config = dict(
    n_layer=15,
    d_model=256,
    n_head=4,
    n_kv_head=2,
    head_dim=64,
    d_mlp=704,
    vocab_size=512,
    activation='swiglu',
    norm='rmsnorm',
    norm_place='pre',
    norm_eps=1e-05,
    positions='rope',
    rope_base=10000.0,
    rope_fraction=1.0,
    qk_norm=False,
    attn_scale=0.125,
    bias='none',
    tie_embeddings=False,
    parallel_block=False,
    init='uniform',
    init_std_qkv=0.0586,
    init_std_o=0.0586,
    init_std_up=0.0586,
    init_std_down=0.0,
    optimizer='muon_variant',
    lr=0.0136,
    beta1=0.95,
    weight_decay=0.0,
    lr_head=0.00535,
    warmup_steps=200,
    schedule='wsd',
    decay_fraction=0.579,
    decay_shape='linear',
    final_lr_fraction=0.1,
    batch_tokens=65536,
    seq_len=1024,
    doc_mask=False,
    z_loss=1e-05,
    train_tokens=201800000,
    steps=3080,
    dataset='wikipedia_en',
)
Each number is 128 + 32 x the weight over its row's rms, rounded and kept within 0 to 255. Layers, rows and columns count from 0. The size above them is the row's rms in percent of the matrix's.

# layer 3 MLP gate, 704x256, rms 0.204, rows 692-703, columns 0-127
size [100 101 101 101  96  96 112  97 103  96  97 106]
[[ 90 153 158 127 120 146 154  67  84 148 103 100 121 147 121  42 157 114 192 139 124 179 124  89 141 127 133 146 139 105 133 130 154  55 168 182  97 112 128 148 117  37 195  88 130 142 162  54 140 115 122 102 118  68 122 140 128 171 162 143 158 143 124 133 161 159 116 131  91 109 121 106 171 134 143 209  96 157  72 100 122 141 166  80  56 113 154 160 171  62 112 156 153 146 148 170  87 150 161 118 171 145 165 143 120 134  85 135 147 128 103 138 139 155 144 139 119 116  73 177 141 111 146 106 163  82 186 149]
 [163  85  97 102 141 121  61  98 122  47 139 127 120 115 118 154 155 133 113 161 111 158 108 158 115  92 137 121 114 120 141 146  61 104  93 186 102 144 170 171 118 107 130 132  98  71 111  77 119  91 154 105 119 136 136 127 130  88  73 141 203 132  90 164 133  66  47 129 101  98  69 110 106  90 130 134 151 113 140 110 164  57 117 138 142 155 118 110 116 140 185 146 145  96  76 122 133 155 194 130 167 111 108 154 153 146 161 155 137 148 130 118 116 187 137 122 140 122 164 163 159 141 117 119 161 102  56 114]
 [103 117 122  80 132 152 175  54 113 119 171 130 103 214 172 124 101 110  97 141 125 143  60 101  60 151 147  93 158  53 147 156 106  93 132  98 151 176 126 135 124 113 118 172 141 145  97 145 117 114 188  99 134  97 125 157 148 127 143 104 103 117  65 108 114 102 143  98 125 119 129 108 158 115 144 169 174 149 149 155 104 133 162  83 137 112 143 125 152 128 179 114 135 134  80  99  81 175 104  85 114 188 142 126 158  96 118 171 101 155 150 111  94 105 119 145 101 131 113 113 156 100  49 152 161 137 114 133]
 [160 124 172 122 121 131 106 190 103 144 138 118  97 116 132 207 203  75 107 135 109 105 172 118 108 140 169  76 201 176 133 113  43 220 120 137 101 156 153 114 125 130 154 113 102 115 104 134  82 102  91 170 118 133 222 154 121 108 149 105 129 162 166 172 122  89 153 203 110 111  93 167 103 121 119  99  92 127 122 131 176 122  90 144 167 124 138 122  98 179 149  92  94 154 139 122  95 170  83 117 148 178 183 186 155 133  93 116 191 123 132 140 203 139 146 157 108 116  92 113 126  96  89 124 153 117 139 145]
 [129 147  97  81 162  94 134 228  77 133 117 113 107 153 123 148 180 167 132 128  89 120 145  87  61 153  63 143 137 160 184 150 123 133 112 120 183 115  83  43  99 130 111 159  73 100 149 169 128 113 166 155 119 173 108 146 179 187 147 137  92  68 115  93 138 105 104 153 128 116 130 160 144 122 164 149 125 142 108 100 142 166 113 133 100 136 141 118 154 103  90  73 129 102 125 142 131 127  83 119 115 124 135 124 170 191 122 142 101 189 120 102 122 128 149 182 117 100 156 122 116  90 127  99  93 208 123 167]
 [118 147 128  88 191  91 122  90 164  96 150 110 107 175 126 145 130 127 148  31 133  90  75 108 109 139 130  92 150 107 158 180 128 128 174 184 147 161 158  93 192 149 123 149 161 149  99  93 148 148  64 111 156 132 111 112 181 147 183 111 154 163 134 157 134 140 121 170  64  70  84  81  88 148 174 157 151 180  72 143 125 103  79 107 120  95 158 132  94  57 155 158 172 152 121 101 177 127  44 179 150 120 108 147 113 101 139 171 112 151 167 113  98  97  88 139 126 162 118 135  77 163 144  83 131  75 142 121]
 [162 177 115 103 102 157 168 146  71 167 113 108  38 140 169 154 190 105 174 129 149 123 130 142 114 103 141 144 135 142 115  90  79 148 125  83 168  98  91 119 127  62 127  93 152 170 135  33  85 100 126 158 142 125 126 149 131 146  98 195 172 137 156 141 102 104 113  93 137 106 161 102 154 145 105 120 146 107 102 141 133  82 100 139 169 132 139 152 124 153 120 152 187 119  85 148  90 163 110 110 150 127 114 124 170 147 130 131 145 161 175 130 139 155 135 164 107 125 117 173  95 128 138  58 130 136 122 162]
 [ 92 113  93  64 153  78 131  96 107 121 121  83 135 136 138 128 150 142 121 200 103 128 109 164 102 155  71  89  45  89 119 141 136 155 140 183 119 156 102 117 105 171 120 102 133 130 107  94 162 207 118 103 107 179 137 147 110 210  76 116 133 104 172 145 134 159 136 121 153 131 101 159  76 113 145 129 103 139 108 107 132 117  87 160 136 173 104 157 106 120  96 194 171 162 137 151 120  70  96 109 158 161 154 110 143 123 130 116 147 157 143  92  67 133 139  98 145 146 135 187 174 134  92  71  90 190 124 106]
 [166 145 121 101  71  50 105 137 115 138 149 149 169 100  97 177 111 131 145 165 112 114 102 179  82 143 136  85 192 129 149  90  69  95  93 125 111 104 133 196 102 124 128  68 133 124 127  94 168 159 104 137  85 125  76 157 103 194 179 156 143 168 102 103 135 137 142 113  79 128 167  98 130 109 119 116 129 122 116 141  77 110  95 115 127 141 127  93 174 167  84  68  65 140 116 151 128 146 120 139 104 125 155 178  91  99 139 117 137 103 179 134  85 148  90 122 133 136 120 138 177  99  84  54 166 198 144 123]
 [118 155  92  86 153 120  89 118 148 125 114 110 154 116 159 114 156 149 138 154 138 144 132 130 115 118 115  55 146 180 180 131 107  80 174 126 153 107 147 152  67 119 124 108 170 107 190 147 110 100 127 124 203 137 116 170 126 152 116 140 136 106 162 109 144 109  89 142 128 136  98 101 169 150  78 151 163 144 133 138  95 167 120 194 117 111 160  69 148 115  77 174 112 129 178 133  93  78 159  80  53 148 110 179  72 128 119 144 119 105 100 134 124  42 161 143 188 153 111 129 111 152  86 135  70 181 112 158]
 [206  83 107 117 118 148 119  93 102 134  97 105 173 148  98 137 156 143 110 141  85 149 116 145  80 197 156 132  78 128 132  86 138 108 103  79 108 125 128 147 140 122 165 117 140  63 164 161 100 185 140 179 167 177  81 128 128 168  70 132  72 124 104 145 127 110  92 124 129 147 164 104  91 139 127  77 159  75 106 186 107 141 125 134 151  98 170  63 142 150  58  90  78 144 145 170 118 135 122 114 170 146 185  92 151  99 160 146  89  99 158 115  88  75 105  92  85 141 168  88 130 113 174 125 159  64  99 121]
 [135 125 163 127 140 129 116 126 173  69 128 104 139 133  81 108 172 186 149 109 147 168 117 117 165 146  87 120 171 175  53 120 144 116 180 121 112 137 156 134 168 139 112 113 122 183 131 144 115 125  89 136 142  76 176 150 162 122 156 138  92 154 123 102 149 120 141 152 128 191 122 128 103 206 121 191 109 115 135  78 121 177 115 127 142  69 154 107 163 114  83 131  63 144 112  77 110 168 128  88 160 106 184 180 103 102 103 143  56  81  84 148  91  79 116 134 186 139  94 206  82 149 164 143 115  74 145 170]]
# layer 3 MLP up, 704x256, rms 0.207, rows 692-703, columns 0-127
size [ 94 103 100 104  90  93 102  93 107  97  97 110]
[[113 100 100 130 184 151 147 185  65 133  98 113 127 107 207 115 100 152  57 200 137 178 170 152 142 158 151 138 177 138 128 146  85 185 143 112 121 126 144 116 123 162 136 128 124  52  87 160 146 108 118 121 122 156 120 153  98  90 114 172 118  95  77 113 131 135 150 161 184 156 122 153  91  89 105  80 135 155 143 184  91  58  48  83 109 151 149 124 152 220 126 120 149 134 115 134 157 165 125  97 119 122 110  92 117 159 119  92 155 130 100 140 136 133 126 106 114  47 162  72 145 119 115 133 137 149 160  91]
 [158 121 145 150 153 142 112 114 162 102 186 100 133 120  89 168 127 137  93 151 104 128 171  70 114  88 121 119  92 107 106 129  96 143 142 118 143 143 142  88 144 138 106  97 104  98  95 141  98 165 136 196 148 128 108 100 168 159 193 118 170 186 147  66 146 192 104 118  75 137  61 154 166 149 188 131 161 102  93 166 218 147 161 140 127  97  72 130  98 154 128 120 148 142 103  78 106 202 153 104  90 110 132  74 194 105 102  94 166 184 132 131 113 128 153 122 110 114 134  82 124 127  87 155 160 121 138 189]
 [131 146 119 108 107 123 112 135 135 154  94 139 168 161 120 187 102  74 176 173 133 121 181 121 164 132 134 119  22  82 142 168 119 130 143 142  94 146 137 153 146 190  94  99 134 130 135 110 158 131 128 109 128 143 161 170 169 108 168  97 185  91 142  97  97 160 168  60  89 132 102 126 112 179 193 127 113 175  93 120 136 136 138 144 124 110 160 106 122 139 121 138  88 106 110 100 119 147 150 107 118 141 141 129 135  48 115 128 101 149 174 168 106  76  86 115 190 124 127 123 157 123 128 110 101  80  82 114]
 [ 84 127 180 130  75 140 188 173 109 184 163 141 199  85 189 131  78  83  82 183 132 134 140  42 178 121 168 135 105  81 112  91 101  72 189 103 135 151 128 123  73 106  73 145 168 133  89 105 106 114 109 127 138 177 187 136 186 135 171 130 132  93 159 129 158 123 195 119 117 129 131 131 118 145 108 119 147 113 134 125 152 121  62 141 180 143 109 121 103 137  58  91  96  99 110  94 152 131 104 130 118 181 189 130 103 176 145  99 150 166 149 139 147  95 146 113  57  76 105 111 128 166 115 108 184 154 155 167]
 [ 93 147 103 168  81 105 131 117 208  83 109 118 145 190 130 139 123 159 124 122 129 101 138 128 128 170 125 176 105 121 205 128 114  65 148 121 136 167 160 102 108 107 100 148  80  74 105 110 107 110 154 163 166 151 124 166 133 111 114 140 119 133 143  79 115 114  97  98 104 140 193 128 158 125 117 132  62  55 105 130  66  71 164 105 186 156 201 182 106 133  92 106 126 159 117 144 123 168  84 171 129  75 138  86 137  75 163 112 123 136 139 125 180 127  68 155 110 134 190 158 126  89  87 153 125 158 105 108]
 [136 158 129  22 187  65 150 115 170 161 170  99 125 124  90 178  90  78 127  93 125 142 137  96 131 171 139  72 161  98 121 170  80 103 103 117 120 228 141  99 109  90  85 116  70 139 142 127 132 187  74 155 140 117  93 117 110 124 158 119 114 126 164 126 100 130 113 111 122 148 141 149  96 118 170 154 130 169 138 145 142 153 125 157 154  93  85 158  76 142  95 129 128 132 129 121 146 175 200 156 131 173 172  87 148  88 121 163 147 100 188 135 154 127 124 151 153 136  98 167  93 103  91 146 165  95  80  92]
 [ 95 149 184  92 115 117 109 129  75 128 107  86 160 112 133 105  91  85 140 168 216 103 119 133 125 144 128  68 132 125 130  89 137 162 161 132  91 173 156  69 116 121 135 139 188 116 134 136 114 126 114 114 120 157  81 123  89  96 118 115 101 146 122 123  92  90 178 162 157 155  93 117 134 170 117 144 188 150 110  91 164 122  90 187 186 138  67 156 107  77 118 150 177 112 146 124 135 172 167 150 132 115 198 118 115 110 181 166 129 159 109  92 120 129  94 101 143 196 118 113 122  66 110  88 109 104 136 162]
 [120 121 188 118 146  88 110 108 131 149 115 101 134 114 169 159  84 163 119  99 115 129 153  75 178  78  75 108 171 121 149 138  89 124 176 138 103 172 175  86 122 115 120 106 187 137 128 150 130 121 120 202  74  90 140 107 118 103 111 115 134  97 172 110 130 147 139 129 157 141 117 112 113 112 193 121 177 158  95 179 148 103 121 117 108 120 139 172 108 104 139  94 177 128  89 102 148 150 133 159 114 154 133  86 138 115 180 107 114 111 134 113 115  79 135 137 128  41 175 128 109 109 183 131 114  63  96 160]
 [126 137 122 161 169 157  90  73 162  90 151 112  53 149 127 131 189 133 116 122  69 148 130 118 139  99 126 172 114 175 138 119 122  97 165 117 140 134 150 166 138 116 134 132  79 133 114 144  99 159 100 129  86 103 151 107 131 140  99 144 114  88 128  92 112 140 144 149 134 149 100  85 119 128 168  87 157 153 138 100  83 157  89 175  96 149 139 122 125  82 100 187 101  93 139 141 174 100 134 147 162 173 155 100 164 164 151 136 141 189 122  92 121 171 159 180 122 159 109 124  90 105  90  82 128 128  94 108]
 [150 115 106 160 147 115 153 186 123 170 117  88 176 168  98  93 144 175 140 116  81 215 176 117 123 134 138 127 142 160 129 113 113 118 119 146 124 161 180  93  85  95 179  87 108 125 105 146  64 131  58 160 163 123 114 178 124 105 150  74 127 144  95 177 142 112 141 111  68 129 128 154 116 114 150 102 102 151 206  80 154 198 107 181 111 113 112 140 162  91  75 186 187 159 154 149 140 125 118 175 137 108 134  77 175 131 125 101 125 171 161 108 136 153 115 169 171 124 154  76 115 124 129 113 137 105 137 105]
 [225 146 113 152 175 168  67  49 170 102  84 127 105 133 132 171 125 169  81 127  77  59 137 153 119  87 131 175 153 110 177 132 177  88 155 131 117 169  96 129 160  93 184 180 142  59 148 106 134  78 150 164  89 134 128 160 175 166 100  88  89 122 128 127 129 104 153 118  90 161 178  95 143 102 162  60 161 112 139 142 161 185 146 122 114 125 112 148 117  97 131 147 177 158 108 154 122 120 175  79 143  92 142 114 135 140 117  98 158  55 139 113 113  71 138 131 153 116 180 107 107 155 132 104 117 180 137 128]
 [116 122 119 130 133 148 178 130 100 162  96 130 107 149  97 140 106 181 117 106  86 121 141 141 105  97 164 151 124  94 112 115 128 132 148 124 123 147 121  53 121 123 138 122 137 123  97 127  50 105 155 181 162 136 112 118 186 145 148 178 106 178 146 154 143 163 130 129 138 119 140 128 136 166 106 117 133 128 119 116 170 121  87 128 111 123 151  91 179 151  73 134 115 109 179 174 103 129 123 153 121  46 198 138 167  95 128 167 171  69 161 106 129 170 123 166  77 146 105 135 130 133 177 132 173  52 147 115]]
# layer 3 MLP down (transposed), 704x256, rms 0.11, rows 692-703, columns 0-127
size [ 93 102  99 103  95  95 106  98 104  93  99 105]
[[102 104  93  98 159 105 164 139  62 158 170  71  91 120 213 128 147 169  82 115 128 156 130 155 205 141  91 155 118 114 110 129 114  75 179  45 144 116 112 134 118 167 143 115 118 128 144 123 129 104 130 159 115  80 164 147 129 119 172  70 156 158 159 111 115 147 129 131 166 115 128 116  83 102 140  39 144 146 101 106  92 169 125 146 107 115  88 165 162 128 125 172  70  76 108 161 151 156 139 184 188 130  57 130 126 136 107 152 107 111 131 109  88 126 155 115  97 167 124 130 153 132  69 125 127  91 165 109]
 [100 187 146 154 106 115 118 118 151 121 154 139 143 114 102 104 112  80 129 112 164 110 153 114 105 105  98 132 136 122 154 158  86 102 184  72 129 175 184  93 117 145 170 123 151 181  78  70 124 150 141  90 116 166  69 116 147  84 138 110 127 123  81 108 135 126 112 103 114 103 161  90 106  91 142 128 119 140 167  96  65 152  92 114 117 141 119 113 173 139  69 134 117 156 175 145 163 134 150 128  77 100 134 122 105 142  71  56 156  77 156 107 128 128 107 164 127 167 150 167 118 131 154 126 165 175 137  97]
 [161 133 127  84 147 115 100 177  94 121 115 158 129 177  99  61 122 121 151  97 137  26 127 105 111  93 116 118  43 127 146  86 133 102 129  70 128 129  97 156 100 153 168  86 162 163 125 135 157 124 152 196  86 112  88 164 124  87  79 126 188 114 167 102  80 116  85  91 176  79 103 141 104 154  86  96 142 136  99 143 187 128 122 117 139  81 179  89 109 121  64 132 135 139 139 146 180 151 167 146 112 125 126 174 132 143 123 119 140 168 101  88 130 125 136 139  96  99 124 150 174 137 161 105 123 121  54 102]
 [ 81 145 134  97 127  91 172 127  84 133 142 115  72  99 181 206 178 157  66 107 139 118 141 128 127 143 142 137 131 175 126  66 114  63 183  93 105 171 125 176 112 121 130  69 129 108  84 149 134 138 197 146 120 111 158 142 152  82 132  82 141  86 145 132 110  96 118 159 107 192 134 138 198 176  93  67 125 185 119  88 139 103  88 146  94 116 157  89 108 131  89 129  58 121 127 124 151 147 103 138 133 130  98  82 147 141  73 108 173 173  84 156 150  76  80 115  99 117 116 142 135  83 116 169 131 123 172 173]
 [106  81 184 130 172 149 161 164 143 101 155 103 157  64  98 113  97 117 137 121  89 143 105 122  61 104 104 162 142 137 135 167 173  98 100 127 130 157  76  67 128 115  71 106 142 129  81 172 128 126 177 182 121  54  90  87 112 102 147 164  73 123 123 150 108 200 153 130  79  87 139 133 121 112  97 104  97 126 145 143 152 134 164  87 122  76 139 165 130 146 100 102 143 150 109 168 149 175 131 145 178  95  76 196  98 146 147 112  86 142 127 105 128 101 171 134 181 133 154  83 140 143 151 122 106 145 102 118]
 [141 165 153  60 160 151  97  86 204 111  58  64 110  94 150 155 166 129 127  93  83 142 204 128 115  85 125 166  64  97 123 110 155  88 133 119 137 111 166 139 154 188 123 131 103 121 152  40 117 119 131 143 150 124 144 157  96  66 107 201 183 156 146 128 203 116 174 119 109 140 111 132 115 126 151  86 142 101 133 151 141  95 149 131 167 153  97 141 111  89 154  84 171  98 124 149 114 133  72 118 149 100 120 188 155  96 104 204 155 114 152 133 114 167 130 142 158 126 139 154  58  89 109 121 128 141 110 101]
 [147  89 157 121 190 157  75 127 116 114 118 122 142 140 102  89 142 128 161 104 166  64 142 103 102 126 125  67 137 117 186 114 133 167 142 115 123 144 104 113 129  73 106  97 182 190 121 111 145 144 123 107 133  94 145  86 128 141 150 122 129 148 131 143  96 210 183 149 136 129 123 184 126 127 165 134 159 158  88 153 125 149 109 114 177 100 179 180  63 170  98  91 120 144 124 183 168  82 114 120 133  72 124 119  22 139 120  97  53 147  80 187 155 158 142 102 174  83 177 162  91 194 124 158 102  18 123 171]
 [179 195 122 124  96 176 139 100 109 155 136 169 131 203 113 172 188 114 181 202 154  93  95  97 107 130 140 207 138 157 153 112 133 122 118 156 159 102 104 118 139 158  55 148 162  89  77 128  54 104 186 139 115 136 129 112  94 189 104 158 107  84 154  91 141 158 112  63 102 102 102 147 132 144  80  84 155 157 159  95 141 143 109 171 122 119 161 112 124 162 147  83  86 171 113 135 115 140  95  93 128 134  86 164 113 130  92 158 130 108 116 163 110 119  85 110 132 101 108 119 127 139 115 133 122  70 137 145]
 [ 97 167 152 116 114 140  98  80 139 184 103 167  89 171 176  88  99 133 103  94  88 141 150 125  83  90  68 140 114 198 130 112  72 109 165 123 139 168 152 109 110 113 112  89  88 190 122 184 144 202  83  80 162 155 177 152 128 119 113  94  74 148 159 168  82 130 106 132 158 111 136 155  87 132 158 105 156 132  55  91 122 142 135 105  61 149 119 110 140 139 132  94 129 160 153 200 113 117 137 102 145 109 183 132 130 126 147 197 152 108 110 139  92 129  97 118 121 169 142  74  85  67  79 136 114  94  89 149]
 [ 77 133 151 101 137 150 126 153 125 132 145 138  81  99 117  86  79  97 121 131  89 150 164 167 170 126 159 118 168 104 141 117  92 137 113 179  92  77 110 118 149 188 148  88  44 143 128 111 191 153 174 165 147 131 118 106 114 104  88 118 214 174 158 132 109 163 117 112 123  54 181 166 157  91 152 138 199 126 132 115  95 149 118  93  76 108  77 131 113 113 170 123 162  94 105 156 108  67 142 126  82 141 142 113  64  76 151 142 138  97 142 146 160  88 102 131 135 157  92 109 128 114  88 168 107 144  97 128]
 [126 131 117 114 122 164  69 127 106 167 170  77 101 140 124 147 158 184 144  62 118 168 177 140  92 108 103 133 167 131 120 162 180 146 111 148 189 112 149 105 211 142 105 171 162 155 105 113  60 142 149 159 191 184  89 118 152 160 158 146 122  91 134  89 192  59 113 136 160  45 151 165 175 120 131 145 130 112 156 148 117 208 120 155 129 143 163 168 170 163 138 105 176 121  50 122  80 188 137 114  80 132  72 114  79 169 106 110  90 161  92 169 180 164  84 156 120 155 130 161 162 136 144 147  97 166 166 116]
 [ 90 144 144 164 109  52  93 126 148 126 140 105 111 128 145 169 134 147 111 121 165 157 151 168 105  94  99 125 164  91  92 100  44 117  87  97 107 111 116 135 135 170  95 134 199 134 195  91 126 120  82 167 119 114 136 104 108 177 126 170 193 106 178 176  83 172 201  99 103 158 148 120 108 157 144 115 103 149 133 108 151 155  71 103 106 121 103 145 197 124 153 139  65 176  99 101 113 181 142 120 132 110 155 144 144 132 146  65 183 109 158 182 122 177 124 140 152  89  97 161 127 170 166 164 124 132 149 113]]